config = dict(
    num_hidden_layers=9,
    intermediate_size=512,
    norm='layernorm',
    norm_place='pre',
    positions='learned',
    qk_norm=False,
    init_std_qkv=0.051,
    init_std_down=0.006,
    learning_rate=0.00163,
    beta1=0.9,
    beta2=0.95,
    warmup_steps=555,
    final_lr_fraction=0.0,
    batch_tokens=[8192, 16384, 32768, 65536],
    train_tokens=153300000,
)
Each number is 50 + 15 x the weight over its row's rms, rounded and kept within 0 to 99. Layers, rows and columns count from 0. The size before them is the row's rms in percent of the matrix's.

# layer 5 attention output (transposed), 256x128, rms 0.0764, rows 214-255, columns 64-127
125:31 43 43 55 65 31 32 33 67 38 63 69 62 83 43 76 57 72 56 56 17 46 45 53 61 34 49 65 62 60 48 56 32 54 56 39 64 20 74 77 73 26 43 51 42 51 52 46 38 74 46 54 56 31 61 49 35 39 53 67 44 38 31 56
108:76 71 47 55 56 43 63 38 38 49 64 17 51 20 49 26 73 42 37 15 64 30 31 49 46 44 47 46 54 46 75 47 46 53 84 66 49 50 55 71 34 30 51 73 46 92 45 40 47 38 63 78 66 54 46 53 52 47 61 70 59 53 80 48
104:78 43 32 54 66 53 19 23 46 27 66 36 39 20 27 74 33 72 56 16 65 30 36 55 58 51 56 47 43 37 45 48 61 66 62 27 33 51 38 47 66 40 61 54 59 76 57 76 59 60 39 71 50 77 61 61 78 81 57 77 28 51 48 43
096:95 54 57 54 56 52 49 58 25 39 62 57 49 42 52 53 55 72 44 00 31 30 41 60 77 70 47 35 45 52 44 51 42 49 92 38 56 65 33 49 44 44 70 41 46 60 44 73 54 48 59 56 31 51 43 60 32 40 04 47 49 50 52 45
118:61 43 45 47 49 47 63 53 36 60 82 79 60 58 54 56 24 42 52 22 50 37 49 81 54 69 39 86 45 45 29 32 39 57 01 64 62 46 25 75 56 36 34 28 64 26 37 50 44 49 37 55 58 52 58 26 47 65 36 64 66 46 12 53
117:64 62 73 50 38 63 60 54 39 75 32 21 35 47 69 36 76 35 66 91 51 77 63 52 48 51 56 20 45 45 68 57 45 47 40 57 67 39 50 36 47 55 33 34 42 62 51 21 73 55 66 49 34 63 36 43 47 69 37 27 57 40 63 48
106:98 38 53 42 61 58 47 30 38 65 61 45 62 57 79 62 71 65 52 00 42 72 55 66 25 50 67 57 52 55 27 67 50 68 14 39 56 61 40 39 49 47 46 34 38 17 32 66 33 80 51 47 53 60 56 54 53 55 29 32 60 51 52 57
106:57 57 44 45 52 31 47 45 48 37 77 58 60 43 33 55 48 51 44 94 76 43 43 38 74 23 30 49 58 49 48 40 47 45 65 44 33 33 49 45 70 37 50 65 59 36 42 41 58 40 33 55 67 56 47 12 43 57 26 52 63 40 66 34
116:60 29 44 37 46 72 54 37 70 39 37 49 51 59 28 72 41 34 49 70 50 36 54 51 35 60 36 54 40 85 35 53 72 55 32 28 58 61 49 40 56 73 50 40 48 25 58 59 57 67 56 25 47 56 62 79 66 43 50 44 31 53 33 56
137:43 69 41 54 34 21 50 23 42 48 65 61 52 47 69 54 51 07 39 31 59 39 62 43 33 56 51 61 37 46 46 45 62 45 47 72 18 46 19 59 57 40 67 47 40 36 76 60 39 41 33 63 70 58 60 28 69 44 27 70 55 23 44 31
128:50 70 49 64 49 67 39 59 53 47 34 67 49 60 52 59 22 75 30 25 55 48 38 64 79 89 30 36 43 46 66 42 18 41 63 47 44 45 55 46 32 51 46 52 42 75 63 53 55 44 67 60 34 36 38 14 57 47 24 28 57 76 45 47
109:50 73 59 51 21 55 73 56 61 39 35 50 74 52 37 52 56 56 40 79 72 47 44 35 49 51 50 46 42 46 44 72 35 36 43 99 36 22 63 50 48 46 39 83 49 53 32 31 36 41 82 52 48 44 37 67 28 46 43 22 42 55 63 54
134:41 51 52 64 53 64 38 33 62 62 71 43 56 41 46 49 36 56 51 54 55 56 54 52 78 52 45 49 61 42 54 43 69 37 80 61 19 73 55 48 42 37 91 58 52 71 55 50 50 68 54 52 66 35 32 44 42 40 53 46 43 70 63 73
119:41 38 46 50 59 33 43 46 53 75 61 65 70 64 50 52 60 69 39 00 43 78 58 63 55 63 41 46 38 49 33 53 59 44 76 71 46 62 76 44 78 61 62 18 58 52 64 43 37 55 40 29 17 36 32 48 18 56 46 74 47 53 47 67
117:35 82 60 56 43 55 38 62 63 32 33 39 36 37 36 44 59 56 49 15 59 53 28 50 95 59 30 19 31 45 58 70 29 52 63 32 54 78 65 53 35 62 47 75 56 79 58 67 79 32 54 52 28 46 20 69 62 38 56 41 51 55 56 53
113:45 56 25 30 27 68 52 53 54 35 20 55 45 40 54 56 33 37 66 99 68 30 53 40 50 67 41 36 57 74 54 53 33 45 50 43 60 53 47 46 41 80 39 63 39 55 38 52 55 40 67 48 51 59 50 69 80 26 38 08 46 57 27 36
107:57 46 56 66 67 50 35 48 46 67 72 57 58 52 41 59 36 46 29 99 65 52 43 57 69 59 17 58 54 49 59 24 32 22 46 79 30 56 50 60 53 20 81 54 49 53 57 52 52 76 43 45 53 34 51 17 42 46 46 56 48 78 66 46
124:53 58 49 44 49 50 65 62 55 38 52 58 25 66 55 62 50 46 43 67 56 42 37 61 78 17 40 55 65 46 33 73 34 58 52 67 65 39 38 68 21 37 44 40 51 44 59 49 56 35 51 62 51 45 25 28 46 61 33 29 46 40 53 76
126:41 42 56 62 31 56 51 48 69 71 38 42 58 24 41 42 37 23 51 43 45 74 63 48 72 50 59 45 59 47 52 60 84 36 56 62 50 64 44 43 57 44 60 74 46 71 52 48 54 65 70 37 45 50 48 71 49 54 62 53 47 59 49 96
110:41 80 45 31 33 48 58 63 44 42 48 42 45 58 48 62 69 23 66 92 70 53 55 29 38 40 44 15 31 58 51 46 53 41 26 66 51 49 50 51 64 66 38 27 53 29 65 47 79 38 57 46 60 44 44 46 56 25 57 44 33 44 21 29
109:30 52 52 49 32 39 45 52 51 70 43 52 58 59 51 48 46 28 49 87 59 79 32 52 50 42 39 53 36 27 55 37 21 34 25 71 60 64 70 64 63 24 53 72 60 34 47 15 67 83 39 39 73 50 31 17 56 48 68 53 47 59 46 29
125:48 44 56 60 62 54 61 60 64 36 49 74 26 50 65 60 44 46 64 21 53 35 54 56 78 16 69 46 69 51 36 68 62 65 46 46 33 36 23 54 36 38 53 47 56 43 30 77 39 44 52 57 51 48 53 85 50 50 57 18 47 57 72 68
107:25 42 60 52 49 28 25 32 79 46 26 55 54 28 42 51 46 54 79 48 35 65 51 52 99 27 45 62 61 33 61 45 53 45 37 33 61 62 29 56 69 35 25 78 56 61 47 50 60 60 43 45 46 73 20 67 43 36 67 35 39 41 52 70
101:70 34 69 61 60 70 52 52 33 36 48 26 53 36 25 40 51 40 62 20 07 64 37 46 55 25 44 72 70 37 28 61 67 44 58 27 68 62 33 68 51 30 51 62 44 69 61 60 38 56 54 68 31 53 48 79 40 59 71 55 50 46 56 72
137:58 61 56 40 46 63 91 73 25 61 49 46 36 39 42 37 34 09 33 21 51 52 54 62 30 40 47 75 74 65 29 58 66 45 16 63 67 37 45 71 52 34 28 51 57 38 41 59 54 74 51 55 66 58 44 69 47 59 79 51 65 58 27 82
102:63 54 38 60 53 61 60 58 44 49 74 71 47 62 58 45 18 61 45 00 36 61 71 37 57 40 47 51 72 33 43 52 57 56 36 64 49 39 36 47 48 50 48 42 53 54 24 43 30 30 64 50 67 41 68 60 45 60 21 62 72 59 62 77
106:25 33 36 47 46 39 50 59 56 63 52 64 50 53 65 47 61 51 56 12 49 57 56 55 43 31 76 59 56 48 60 33 70 55 64 46 37 51 46 37 64 53 65 50 56 31 42 57 64 71 36 37 58 59 70 74 50 40 56 31 58 44 61 39
113:96 51 39 45 60 59 64 37 35 53 70 52 49 46 60 62 27 69 51 33 61 29 26 60 50 87 44 51 34 53 44 31 26 56 15 63 39 52 24 51 38 44 57 42 49 56 30 44 40 52 65 64 74 32 71 37 82 45 33 46 49 70 33 16
118:55 32 62 71 48 58 38 54 42 40 39 41 68 34 35 45 29 52 42 28 34 55 63 49 72 21 55 86 78 31 63 54 65 40 68 29 65 50 39 69 55 17 55 65 62 63 52 60 31 58 49 75 51 73 33 50 17 82 53 59 54 53 63 86
091:81 68 65 57 73 83 46 34 45 57 61 29 45 57 59 61 42 33 51 76 46 81 70 33 56 38 51 46 93 50 40 61 81 43 25 39 57 43 42 54 43 52 46 56 33 34 49 48 51 85 63 55 62 62 40 42 50 34 46 38 53 54 50 56
118:43 36 51 43 54 12 62 53 57 75 45 71 52 59 64 44 50 35 49 79 43 59 49 68 63 31 44 66 83 36 44 59 50 49 25 74 60 45 39 62 55 13 37 53 55 28 51 47 47 92 44 41 54 47 20 25 19 64 43 32 52 45 52 72
119:15 28 69 50 38 41 37 65 61 42 54 80 44 50 50 24 22 52 81 90 15 44 36 38 76 62 46 53 54 50 69 38 37 57 49 42 66 47 59 54 50 52 20 58 57 71 30 13 63 24 62 27 32 49 54 53 68 31 58 57 57 34 59 40
120:50 77 35 42 39 42 54 44 44 47 52 31 55 29 44 22 63 49 66 73 56 31 44 18 32 56 55 40 55 27 65 44 31 60 48 44 35 66 59 46 27 57 59 67 50 73 40 45 46 16 53 60 71 50 52 35 67 58 77 69 34 54 73 20
115:59 30 39 44 76 57 51 27 49 66 31 28 42 30 59 46 26 29 63 74 65 46 60 49 46 52 59 58 71 69 60 43 64 52 45 67 47 65 41 48 18 60 72 64 40 48 55 57 21 59 59 52 61 45 60 61 58 29 61 32 31 47 49 67
122:36 25 41 72 60 42 64 68 65 41 53 60 24 30 35 48 32 49 43 46 50 23 44 57 50 32 67 66 40 39 43 20 42 54 65 57 22 45 20 57 37 43 65 51 54 60 37 61 32 21 43 69 56 33 75 48 49 66 51 69 52 62 60 37
103:79 32 34 61 60 40 48 59 52 46 59 72 43 54 58 74 23 82 58 46 57 38 15 71 55 59 62 53 36 35 49 27 13 58 41 70 35 48 23 52 39 31 43 39 58 59 20 25 36 59 59 56 56 35 57 24 57 64 25 36 42 58 63 28
118:54 40 58 61 57 74 55 44 55 75 45 31 62 35 60 37 41 45 52 43 57 79 42 58 43 64 58 50 45 58 57 50 50 53 19 48 38 69 59 13 41 55 54 55 59 44 23 42 40 66 58 36 62 32 53 44 65 52 71 28 54 71 52 42
118:64 54 32 50 58 49 25 30 41 45 46 29 46 61 59 83 63 80 26 61 39 79 62 30 19 61 63 47 45 54 63 60 44 48 62 26 34 48 58 36 44 60 51 51 32 28 58 77 21 59 44 61 65 50 58 23 54 42 39 47 33 43 36 33
098:49 71 49 54 45 72 50 51 31 58 48 38 45 59 60 52 42 42 44 00 62 34 57 64 68 50 49 49 68 51 52 76 54 54 56 42 50 67 35 65 23 41 78 50 48 58 66 81 55 50 55 77 58 45 37 66 52 44 60 25 49 58 46 77
120:38 54 39 66 39 42 33 46 37 45 39 48 77 50 51 60 40 48 18 37 61 66 71 58 38 48 34 53 55 60 51 45 15 30 86 51 30 61 60 39 68 65 79 36 52 35 70 67 36 32 25 32 34 48 42 22 48 33 22 45 45 43 47 42
098:46 62 23 42 50 66 57 56 53 32 49 52 54 53 38 65 55 61 40 58 89 52 29 54 81 38 48 48 48 48 31 51 08 43 44 57 16 42 73 47 24 54 59 79 54 21 34 75 41 43 45 83 87 47 47 42 50 42 54 23 47 58 50 30
122:46 54 30 49 63 49 57 66 64 57 62 73 40 53 59 54 78 79 62 63 56 59 32 51 51 44 64 14 33 57 28 49 28 59 38 52 22 67 60 26 48 53 67 18 60 54 21 63 41 53 48 26 55 23 44 63 50 56 46 36 42 76 56 29
# layer 5 attention value, 256x128, rms 0.0828, rows 215-255, columns 64-127
104:49 55 58 67 45 44 41 54 60 43 40 32 50 95 44 45 50 43 67 47 63 52 42 31 60 54 69 54 56 30 52 70 40 49 42 51 44 58 60 47 70 50 19 33 64 41 46 68 53 41 36 43 55 35 53 47 36 48 37 77 30 68 18 37
107:52 46 39 61 49 47 68 33 47 58 44 42 45 43 35 67 52 66 71 52 41 54 59 44 38 57 57 31 57 48 55 52 63 33 67 59 25 70 43 75 39 78 48 56 35 16 56 15 61 84 42 20 35 57 17 52 64 55 52 46 38 67 14 18
099:47 33 48 99 63 60 60 69 78 46 30 63 74 29 37 79 63 51 54 56 44 57 60 51 58 56 51 59 45 30 33 42 53 54 36 95 57 52 30 41 54 49 24 74 54 38 46 44 66 37 27 26 51 58 43 48 36 46 65 57 49 57 46 49
114:52 55 50 15 43 71 16 29 65 62 61 43 39 40 65 62 23 70 51 52 50 64 51 41 50 44 50 38 24 61 56 39 52 77 75 54 56 50 76 54 35 60 66 62 57 48 33 29 44 39 52 54 29 61 60 52 53 51 63 72 48 49 50 62
119:43 37 49 46 41 46 39 75 28 81 50 80 59 79 50 45 79 28 35 40 76 40 39 52 45 53 31 68 75 49 42 69 39 40 61 45 55 50 52 37 54 45 76 39 67 36 47 72 07 35 52 78 65 48 76 43 57 54 53 34 43 41 43 52
115:45 54 45 57 45 66 36 59 35 53 38 69 58 64 39 50 43 39 45 57 24 31 51 62 38 71 44 26 46 80 41 56 53 71 61 54 57 42 61 35 61 62 74 53 38 65 56 31 53 67 48 98 50 32 54 39 28 47 66 34 37 40 67 26
104:42 58 55 48 65 56 61 53 38 57 45 44 54 27 63 46 59 55 67 47 52 46 62 47 47 44 60 83 32 59 79 48 57 69 66 20 75 49 51 57 54 69 50 43 49 57 40 58 58 66 52 46 61 69 50 51 75 69 56 62 70 52 46 71
116:48 49 35 71 75 68 46 30 44 48 67 44 33 30 46 53 31 55 44 47 24 47 53 61 51 33 46 22 63 46 56 50 67 23 46 40 59 48 51 64 52 65 55 62 47 57 62 43 38 77 60 73 61 44 48 47 28 29 54 24 71 44 71 69
133:59 53 66 00 54 76 44 24 65 55 44 53 61 62 41 40 48 33 52 48 59 42 11 33 55 56 38 30 26 66 28 46 20 79 34 28 49 46 52 49 49 64 43 41 55 73 42 37 61 42 32 40 36 81 52 53 55 44 51 62 60 67 39 64
117:62 55 52 43 20 39 64 53 65 36 44 55 60 29 44 78 51 44 41 45 49 76 30 53 45 38 35 89 49 40 66 51 69 42 30 57 70 27 39 35 51 46 52 59 42 57 46 63 45 39 42 37 60 62 31 50 58 33 52 73 38 36 58 47
103:45 35 47 59 33 50 54 31 52 49 61 36 53 40 54 35 85 40 51 44 50 67 16 77 58 34 84 66 67 42 44 35 35 66 58 47 58 30 56 40 67 44 36 46 28 47 63 78 28 26 75 51 72 60 61 57 51 50 41 72 62 45 53 32
123:58 52 51 70 45 31 65 62 47 27 34 35 57 30 43 58 66 62 57 50 56 53 44 34 47 33 40 52 46 72 51 65 39 44 64 51 42 59 27 56 59 57 33 40 29 40 56 28 45 33 40 51 48 35 51 55 77 69 48 73 78 57 52 31
117:40 51 50 93 50 54 37 67 26 51 59 50 43 21 20 55 27 22 58 60 45 46 47 46 58 36 65 48 58 74 72 42 54 60 19 64 54 70 39 42 32 36 41 68 52 35 46 55 71 20 49 42 78 47 68 49 92 83 54 36 68 30 41 34
112:59 29 52 76 44 57 79 62 54 42 34 57 63 45 21 57 69 27 43 42 45 72 65 59 51 58 33 82 32 21 31 67 53 30 40 85 46 49 36 58 60 68 21 58 57 48 32 70 63 54 57 31 62 41 35 36 37 55 41 54 55 48 38 29
113:44 43 65 33 67 47 53 46 72 40 51 54 39 47 65 46 77 40 26 41 58 47 50 53 68 46 47 44 39 26 36 49 72 26 68 21 45 38 45 59 61 51 49 35 37 63 48 55 69 68 62 75 46 47 39 53 26 29 48 48 55 35 63 50
104:63 78 67 50 54 46 43 45 57 19 42 14 38 42 40 53 44 59 46 47 54 54 29 56 64 35 25 44 26 60 61 51 67 57 50 48 53 61 43 43 43 37 55 56 34 21 41 32 50 34 48 29 64 47 38 59 74 57 54 89 34 45 50 89
116:59 54 30 26 30 42 48 44 49 65 43 25 60 45 63 49 73 57 55 43 63 46 64 41 44 55 47 72 31 30 37 60 69 26 69 43 68 19 53 47 57 48 78 56 52 75 56 45 51 38 53 29 50 55 75 39 24 57 50 55 44 55 90 58
123:48 44 31 63 73 36 49 40 40 53 61 50 43 49 41 49 89 46 41 51 49 71 34 39 36 37 61 56 72 61 70 64 23 32 56 54 30 60 50 54 55 56 38 49 47 40 55 43 28 42 58 66 75 25 57 44 73 39 48 35 63 49 41 22
110:56 52 78 24 35 71 33 47 53 53 56 75 50 47 55 46 42 10 44 38 65 30 54 61 75 40 48 58 27 60 57 49 52 56 37 56 64 64 69 50 34 44 68 48 56 95 50 64 22 45 48 32 41 67 69 51 29 55 34 60 63 58 45 70
113:53 64 80 39 68 73 60 41 44 16 58 44 37 65 64 43 50 37 31 45 71 56 28 58 37 54 31 60 62 52 46 63 62 62 62 41 44 49 52 54 55 51 78 40 52 65 44 36 14 32 54 31 53 32 48 52 57 84 42 58 73 38 38 79
120:58 46 00 41 43 30 59 45 65 78 45 23 81 55 49 65 85 40 46 55 49 52 68 50 41 56 51 19 27 64 29 38 39 43 64 54 49 53 51 46 63 44 66 37 47 58 49 55 44 47 60 37 30 49 59 54 23 38 52 50 28 68 89 49
105:44 60 47 47 41 80 61 52 41 22 52 21 46 45 56 62 99 57 52 54 45 79 56 62 23 61 47 33 16 56 37 61 30 54 48 65 05 38 62 69 32 80 81 39 62 29 35 51 32 57 46 55 50 35 49 52 37 45 36 39 54 56 63 53
093:48 36 35 69 32 66 47 62 61 39 48 57 46 60 55 40 81 71 50 61 31 58 57 42 36 69 66 47 60 34 56 64 35 11 51 93 23 48 38 56 26 54 44 58 78 19 63 45 43 55 49 38 48 42 45 54 28 52 49 32 17 59 45 48
129:50 39 39 24 54 39 39 24 59 53 64 29 40 54 77 49 45 64 55 56 46 51 47 60 58 43 82 84 65 51 46 45 58 39 64 75 30 57 90 47 66 48 46 63 53 53 65 49 28 38 70 66 16 22 60 48 24 41 47 36 26 45 58 31
109:49 41 15 46 27 25 58 34 60 65 56 57 78 25 48 52 47 38 43 57 53 56 55 76 49 23 69 38 68 79 74 51 44 45 55 26 56 27 57 45 58 43 53 55 42 43 54 79 58 16 67 65 45 45 78 42 64 43 65 72 48 66 54 29
120:55 64 32 30 68 20 47 55 43 58 59 44 35 57 71 60 55 48 41 59 55 50 62 38 28 50 33 29 55 83 35 26 49 58 47 33 71 52 35 53 46 61 53 48 42 65 45 28 37 62 40 39 27 61 58 57 55 51 58 17 77 64 64 71
110:48 56 71 46 55 45 48 41 77 17 46 65 64 45 46 55 21 50 34 48 51 48 46 60 55 57 38 40 17 54 33 54 55 65 81 40 37 37 56 35 40 42 42 53 37 35 55 43 39 53 47 30 31 65 30 67 36 40 60 94 36 60 33 42
108:50 52 33 52 27 55 62 52 49 59 56 31 34 56 37 52 91 86 77 57 53 74 49 38 24 49 76 47 81 41 77 54 39 27 31 74 21 51 56 65 62 71 53 52 46 35 51 47 29 45 47 58 61 32 47 40 56 49 46 31 41 49 53 43
088:35 33 38 66 45 63 61 60 31 24 34 58 51 36 62 63 49 60 38 49 59 39 29 66 44 45 50 48 52 65 65 55 41 31 75 55 25 48 67 51 61 43 41 23 58 56 46 54 17 62 49 88 54 04 64 40 29 39 52 59 39 35 67 29
120:52 76 48 04 64 68 38 42 34 40 49 12 36 57 80 40 62 70 52 52 45 55 53 57 34 47 48 62 21 74 38 43 31 69 44 64 56 53 63 64 58 51 79 51 55 87 38 39 51 39 54 66 46 26 57 58 47 67 56 37 51 48 86 58
117:45 51 33 54 43 63 51 45 63 35 58 42 66 51 81 58 40 59 11 40 47 80 64 55 48 63 44 17 59 27 49 65 41 64 65 35 47 47 33 47 30 31 47 38 77 09 39 60 65 43 48 55 47 52 40 57 62 36 52 59 59 44 46 91
117:58 39 57 60 36 46 61 62 46 43 37 75 54 74 49 19 44 47 47 46 72 40 57 50 79 50 46 43 64 41 38 74 57 55 29 36 37 72 41 57 79 38 20 13 44 58 59 86 43 56 38 58 54 46 22 47 37 66 48 53 50 68 14 27
110:46 64 52 35 60 14 52 49 35 40 37 37 24 66 46 47 63 90 58 50 59 39 65 56 59 49 36 43 16 52 45 52 39 47 77 26 08 44 38 64 60 46 54 20 42 59 53 39 61 69 50 82 47 31 67 50 35 49 55 65 30 55 63 35
113:54 51 47 50 52 12 56 22 76 64 60 36 53 66 65 51 79 68 44 58 82 59 67 36 64 71 54 42 38 47 37 50 42 59 52 41 47 40 42 47 39 36 51 55 60 39 52 47 43 47 55 30 38 73 53 64 50 60 65 42 32 77 37 52
100:47 56 53 37 47 39 54 33 66 35 48 44 60 68 70 64 64 55 32 49 55 46 59 47 30 67 36 47 24 38 34 38 67 69 58 39 38 57 55 40 50 36 85 48 51 45 47 43 53 53 62 30 43 53 59 59 60 76 62 88 40 52 36 67
108:58 49 70 59 47 40 38 55 24 36 42 80 54 78 42 43 49 31 37 53 21 54 52 63 41 66 32 64 43 77 63 59 47 64 59 49 46 70 47 33 54 50 39 47 29 62 77 56 15 61 66 89 65 36 30 49 52 39 59 54 47 43 38 49
114:55 57 65 50 17 54 65 60 38 37 51 89 49 67 33 53 52 55 70 54 53 31 37 67 51 56 44 63 47 63 64 43 66 69 26 48 51 33 41 48 40 56 67 46 33 82 67 42 83 65 33 92 55 46 47 46 37 53 45 46 38 51 48 26
104:71 32 26 35 47 42 67 46 63 49 31 47 48 41 27 63 70 65 60 48 43 43 48 26 50 40 54 66 34 53 41 64 63 30 53 84 47 35 47 51 68 57 39 52 39 76 60 37 46 45 38 37 29 43 46 40 31 47 49 55 46 73 72 12
114:52 65 79 48 57 53 58 46 46 28 38 72 34 32 24 52 59 36 49 54 27 51 37 56 73 31 52 71 19 55 66 48 69 58 18 47 54 46 23 50 16 61 33 52 12 65 58 60 82 37 33 54 72 54 50 47 72 51 44 32 63 46 49 82
093:59 41 65 56 43 33 68 53 50 51 52 42 56 44 60 54 61 44 69 48 63 43 54 69 60 56 47 56 21 56 50 38 93 29 71 25 68 25 35 44 71 73 51 31 31 76 48 60 59 64 57 36 44 64 47 42 32 82 53 70 61 52 73 27
112:48 61 48 72 68 35 42 62 58 63 43 63 73 54 44 53 53 00 33 53 53 35 79 84 62 57 18 40 17 63 24 40 61 25 31 30 63 76 39 39 56 37 59 51 33 77 61 69 41 45 61 44 43 59 36 52 48 78 57 41 69 51 59 44
# layer 5 MLP up, 512x128, rms 0.114, rows 0-12, columns 64-127
089:54 46 49 56 40 28 62 16 70 33 33 52 40 68 60 52 46 63 42 56 47 44 61 44 60 60 55 59 33 32 49 35 42 44 38 46 48 37 27 46 37 62 78 37 57 41 45 59 55 38 41 22 53 82 26 36 47 64 49 90 49 54 35 43
108:47 46 33 50 71 40 74 43 57 39 18 06 51 48 67 50 30 82 33 58 68 52 42 49 36 68 42 38 64 45 37 26 60 28 26 67 46 41 42 32 19 60 23 54 32 58 48 47 42 58 53 39 42 55 43 58 63 29 63 59 44 47 61 61
084:61 41 42 50 49 56 57 34 54 48 52 61 64 37 67 63 46 64 53 55 33 64 64 31 27 51 65 42 43 64 50 27 39 29 90 91 54 63 62 31 31 55 74 54 57 70 44 30 22 47 50 50 10 54 88 40 49 54 43 46 36 36 59 50
088:51 38 75 33 46 74 63 44 28 33 21 59 44 39 48 66 31 31 36 75 63 57 74 54 69 26 53 42 42 63 62 61 73 52 70 57 41 29 42 41 67 36 76 10 32 46 59 44 36 83 64 37 56 63 56 23 61 51 60 37 31 34 74 70
114:45 52 44 70 68 55 61 52 68 42 54 55 37 23 64 24 34 05 53 66 49 65 48 52 23 45 60 77 63 51 60 37 76 49 37 28 33 28 49 55 36 43 64 40 65 72 55 68 61 23 38 33 45 39 41 46 59 48 58 48 54 39 50 63
099:63 55 55 45 44 58 46 45 61 61 36 30 52 47 78 19 56 42 27 51 74 41 41 88 55 67 60 28 41 67 63 29 47 46 56 44 42 31 49 40 05 70 55 65 44 53 49 60 52 12 55 87 48 79 44 59 48 32 30 47 61 46 67 64
100:41 58 50 55 40 48 86 48 62 64 34 37 51 45 56 60 29 51 73 70 59 35 52 58 59 43 51 51 21 57 51 58 35 68 46 52 60 40 45 33 49 54 66 85 60 48 30 55 50 40 49 59 48 68 66 46 66 73 31 39 56 62 72 71
125:69 56 50 44 60 41 52 52 45 46 53 28 23 49 47 60 55 53 49 66 11 72 63 64 59 71 62 66 45 62 43 43 57 55 54 49 25 36 36 64 36 38 84 50 50 39 63 52 63 23 40 78 48 60 24 38 41 46 68 66 37 56 53 58
085:34 49 71 83 70 46 57 62 35 10 43 55 18 51 31 53 30 49 36 62 44 42 43 66 64 29 60 54 38 41 55 38 60 57 55 59 19 27 53 40 60 34 87 68 58 87 60 58 37 51 40 61 58 44 70 53 50 52 42 56 63 43 77 59
109:32 54 62 45 32 52 38 42 37 54 52 21 30 43 41 27 24 60 39 59 37 42 41 49 45 44 44 81 47 34 53 43 76 71 38 55 39 48 47 34 43 47 93 32 61 71 46 67 38 42 64 54 51 57 46 40 60 64 43 68 46 50 44 75
091:35 60 40 23 67 59 54 00 37 52 32 22 36 46 55 42 50 51 21 61 41 82 54 64 52 28 51 42 27 67 42 38 55 72 38 44 26 42 60 70 43 56 40 60 47 65 34 43 68 55 50 44 64 58 49 44 69 49 55 48 56 31 20 48
079:66 62 24 33 55 32 66 31 28 53 36 63 57 64 43 33 45 40 43 51 59 31 29 66 59 62 67 43 11 39 38 42 57 59 29 74 66 57 45 60 33 36 50 42 41 60 34 61 48 44 53 62 45 76 37 31 90 47 69 29 13 49 19 60
099:52 51 51 55 67 70 83 59 35 28 35 21 44 47 48 37 28 45 76 53 32 32 48 42 61 57 44 40 39 71 45 41 74 99 36 44 49 58 50 42 37 31 65 37 33 60 50 43 69 56 43 34 54 65 44 33 54 73 55 39 43 44 41 73
# layer 5 MLP down (transposed), 512x128, rms 0.103, rows 0-12, columns 64-127
089:44 69 63 24 49 48 41 57 27 47 33 33 30 44 49 36 46 41 52 19 49 44 62 50 44 67 37 37 66 49 50 44 53 50 48 57 62 66 72 50 58 35 61 30 82 55 47 67 71 68 42 36 56 15 55 59 41 52 26 70 27 53 50 45
119:46 55 42 39 36 57 64 61 24 53 54 48 72 16 55 41 43 46 42 23 51 41 65 48 65 59 83 65 13 42 47 21 71 85 78 73 28 43 36 55 40 38 66 61 79 49 64 67 66 51 46 33 78 44 60 26 49 48 36 57 31 40 58 70
087:52 43 47 70 39 47 57 43 67 49 38 66 68 45 46 30 70 28 30 78 68 47 33 57 58 66 32 67 38 59 52 66 71 42 66 31 39 63 24 34 58 44 47 33 52 49 57 55 55 51 43 40 59 56 39 43 41 46 33 88 54 41 57 50
092:67 72 30 41 62 61 26 49 42 71 33 36 54 41 46 46 52 37 50 63 36 62 63 44 61 39 65 33 70 57 53 55 58 60 59 48 55 49 46 34 55 54 27 42 64 74 48 40 63 38 65 42 80 56 51 48 54 38 77 44 48 24 38 70
106:85 30 46 34 62 72 68 70 69 41 49 63 62 65 50 63 60 64 35 65 42 66 42 47 34 39 23 53 47 45 61 24 64 45 47 66 06 77 75 54 50 50 56 52 55 41 66 36 56 43 66 66 44 37 33 39 38 42 53 43 66 44 53 62
096:34 44 59 80 71 79 39 26 56 70 57 56 64 55 26 58 59 26 38 54 69 58 54 58 59 39 58 43 35 83 45 65 42 77 37 59 41 32 46 55 50 29 82 52 46 50 48 24 60 53 52 53 44 33 51 59 36 32 55 30 67 43 51 38
097:60 59 71 70 27 55 53 49 56 61 53 48 48 45 57 66 36 49 37 61 49 48 99 26 53 67 37 65 42 33 41 58 30 51 26 43 58 39 53 69 68 41 59 55 37 29 46 25 51 27 62 36 50 47 50 58 39 48 82 77 35 33 77 27
127:54 61 62 66 36 35 43 50 46 71 41 50 31 54 51 43 66 38 59 55 34 42 67 57 50 65 76 60 42 69 56 73 39 41 69 33 39 48 51 76 39 35 70 55 68 25 49 71 67 44 25 72 17 38 41 39 42 49 53 50 75 60 26 51
092:48 50 43 37 53 57 61 35 36 76 60 39 73 51 63 62 59 63 52 41 42 86 55 53 57 48 37 68 58 66 43 46 49 27 88 57 58 69 46 55 44 64 29 48 50 09 42 40 47 71 60 39 48 69 50 56 60 47 70 64 44 27 51 66
105:58 38 58 61 41 43 54 48 30 54 41 38 80 42 59 76 54 23 63 27 58 52 27 53 73 66 72 40 66 46 52 24 43 51 44 61 61 35 74 50 52 49 67 53 59 47 64 45 56 54 57 27 25 84 46 50 34 55 48 46 45 16 66 26
089:39 31 49 45 41 45 37 64 32 80 74 64 76 51 42 50 37 64 53 16 59 48 72 64 37 45 56 38 58 44 76 48 37 40 41 40 52 31 54 51 45 42 23 50 36 56 40 92 68 47 55 49 39 75 47 47 67 45 47 52 18 64 52 37
083:49 81 43 25 45 52 57 79 47 28 57 60 43 50 64 40 57 53 56 11 57 61 66 45 65 52 28 47 39 44 33 83 41 48 51 49 79 64 42 45 43 39 53 64 46 47 33 50 48 35 47 35 67 32 51 57 31 61 92 72 70 48 48 58
096:46 47 32 45 36 57 43 32 41 37 71 36 59 52 36 52 49 37 64 61 81 66 56 60 25 39 55 62 45 54 52 36 41 48 47 49 38 27 69 46 46 79 33 54 62 55 31 24 45 52 42 91 64 45 41 74 30 56 28 48 49 41 56 48